Weights of a small transformer language model.
Training: 1236M tokens, 9430 steps.
Each number is 128 + 24 x the weight over the matrix's rms, rounded and kept within 0 to 255. Layers, rows and columns count from 0. Numbers have three digits each.

# up: layer 5 MLP up, 2048x768, rms 0.0263, rows 345-362, columns 576-623
# down: layer 5 MLP down (transposed), 2048x768, rms 0.0254, rows 345-361, columns 576-623
# gate: layer 5 MLP gate, 2048x768, rms 0.0274, rows 346-362, columns 576-623
up345:137116120142083119137144114111158134105121109114166165118112106123089140142145154171111146127130133144146164110118139112159116124136153109109122
down345:183141113146125118123138155115147123093192136149096129079132115150152132150096116110120098095075151138119105155147109078178099127097159147101103
gate346:119147116122093124126138104134118111146155146104131090143129178141141149150128123111141132119140125112100167105138064124080132119131115105120103
up346:122125109124138159113103140113119151100142150143097149076135142167137125111135093139136140138121164113142131109126140139138076128146135113113130
down346:119097169124065134109157117094161137125105119114145156153100178155127139121109136075136155150117163128103136125083112142097086114129077140143147
gate347:109110119130157117131120129083136138121163088079164090114161130137101109121111111084114133110175121110109093102134162102129133134154045135152095
up347:142169094093121139125093101066144154113138166134164074101130114118132141142112167109134113134151150150150155131130133141096150113144107141108124
down347:168118139151131136173114124146154139141088132140101109117121173125101156148101110076111132110134125127137136129171128128126124151078078127110087
gate348:143134096117160127138162137143129126116142138163121143099131130134137114136160111127171143150166118109099093148188102173082158155116137123119103
up348:151206103098111137120120110122172150103141134134135119106142111141113125126144148111158143127132118144116112120121177144134097141116137119135141
down348:127133159144125123111134123084154140152125157130138102132066126116123120116145144154072145094113098153128096128140135113101110138089091138101126
gate349:136140138147145131122092108136151127130100110103119134101086099148119116138156110100139128146086086138139134072111058122145134139146075137129120
up349:098133160144097141092153150107178116139118126120123117150099138135104161130123120110098144064173142133074138115111102149121136120140130124088165
down349:171156086101086125105165113129143076118086131134120168107149116116132096095166129115091124144150098137075163154127125141109163137147132080109161
gate350:123170145140139112158150123106120098131100150123139173110142130141107085129131144121121139089105113134112107109160124112127127151151146162103141
up350:131147111163114120101115120133151127174145125137117117140130122136113089150136130120131152154134145121141100126095130100145095146068086124053122
down350:112134088122142100133111127138121130122115131105126078138120091146114117149179130114138149112115103086110090104121082143153152128106096106106122
gate351:121146107112129148166144126134123104093142148123106135106110099132140128132136126153097100160153137156140149157122096122105112147154122091138073
up351:128147119171123165131114150129139117096107120131124082130138124099121135054104115122147127111144109069132106109101144145108137113124099143110105
down351:135102167148149151127153158088141151133129133132146122095155166124114125098117144144112113117114132137150156171099110107164105107148129127119111
gate352:104088161105154160099103105109135157123105122130139143150140128134130096142136147126115119136112135119117115125124165134117115121119054143109144
up352:102123093120109062135131138156111114101127136166127082163089172105114128125114179118157133120126128128164101127137116120122116139137113151117101
down352:094132119110111131113142152120134130148097175146115127109132148127135159156154094093144137063157104159117142132139118135088118142155150121091125
gate353:151119115088167134127126108143134100090080124087097129134138103136179122148142113112147072103175123116113125117146139123143096171142126128092176
up353:118100125107142138175099097119131118141124103067113134175157115114139154150130112104166149112142147105144111079206128120109176131128167176106172
down353:146127169049153113120129137148114126130118176122135113124154130110128121118143134103098110137132107151120143125116168132108130134123146119124135
gate354:147135147150042141128126073145162137123145139103148158160110138157208136171115111111125134126141112102136137126139095110160129160136141142083106
up354:129146141120097120124122113115136113160127123149138113126102148161102131113160172162102102142108088144108152138123132090112115127143095155157105
down354:125110136177109133128166079154113082135164152140140099104148156156077109159113133104092165116130195111116140136161107144131134128151101213129105
gate355:111125102134113161100134125111103138112097093083158138090069162128125163118115118125114137106110127114080140139184151126060109141076119104156130
up355:166164159181132112131150156143102111083150135213124154162103145138088170126119127164142099148124161125136111160165137141132127138138111146115095
down355:152140113165097136144138162106150132153140113129153128158129154138159116132127139083129151120140134101135154133126110149141158122150080122111123
gate356:104168133157122117163122133190159114115123122118133141080114111119073095132134091111121147136120109099144111170137112106137132140098155130100111
up356:156135162100114139136119126075125144138152100118176116101087128118129116160138084092167109127099128132123154158178121103161113148085099102138128
down356:149139143085117142099122100148137099172150136095109082124149131140138084108115127101120164145139121114151133101131114116123141134098168128133131
gate357:108148163105149162135115133123156134150152131115072106067109198133137117113146070132120102124195144114148147127080102131113145144099142087110100
up357:085141116111145159110135190150089104122128138187127121125156147119159125135155154126092087147189097112136132131107157104102153100118070147098094
down357:159117117134120116160134096137119153100151157156146120132138150133095108130127130180155130195116103144158135149174135099135104104094111134103143
gate358:105172136145145078148085124112142114144098112120122113119131119112152137089133133111110165101136114123114095090133130111106121145126154126103103
up358:143113137152140128117116173097122121099112135085138132123060134106136140137089138111128126105154128141106143151084084138146141144099135190110122
down358:125148115111150108117120134130131132119131119136112143126136143092097103153152112160138104130143116169121119145127137104124118116094115166107100
gate359:110115091133156165112114132088134148138126089082114096090115125103095108138145133138144115081089131099153122113111149127118121136117117092105149
up359:129131093136127075113166120149105104119099133079156140134134147131135114139143111110116156147117131126096112114117109132136132118139162118119101
down359:162137144126146108125154147144137145142145130131123137134118150129122118130088142145117145106103097121143107136130155072120110116123121119124134
gate360:157164099110121144132132111137137113101131120164104132121124134123130135144152149146111150140148127137089150099125104130087111144126107104119109
up360:158119140130113105109095173121112103087132161106110119138149116142097137144091144119103150125113123104080127162107141132109100132126118088091115
down360:188123115127132095107110132111104160100119126130100187124124175127161101146104169159090135137110116123152116133144125134131143112126136128117136
gate361:154174117094130143158118087112091120106129120150129137137114106166139117132129117114120120143129076137145100109126140146127133180142062127107139
up361:101093160131079109078067147101148099096195113152134068127190127124181105084109103152155174167133084089153087118094182085147151093126130133134118
down361:102061163127131131146117168101125157081100118136164134158106136126128149102126140155178126144153149096155114146159116097108139137159092132121140
gate362:107106158137136136105107165070110141158141134070135099123131149116114089147127137158093152111147143091110098134110131118130122134116151123144131
up362:152128149119117122114099113128097143126142158129147150183152128157130136100156141106136178126136172125125125155112137099114122131131104127129142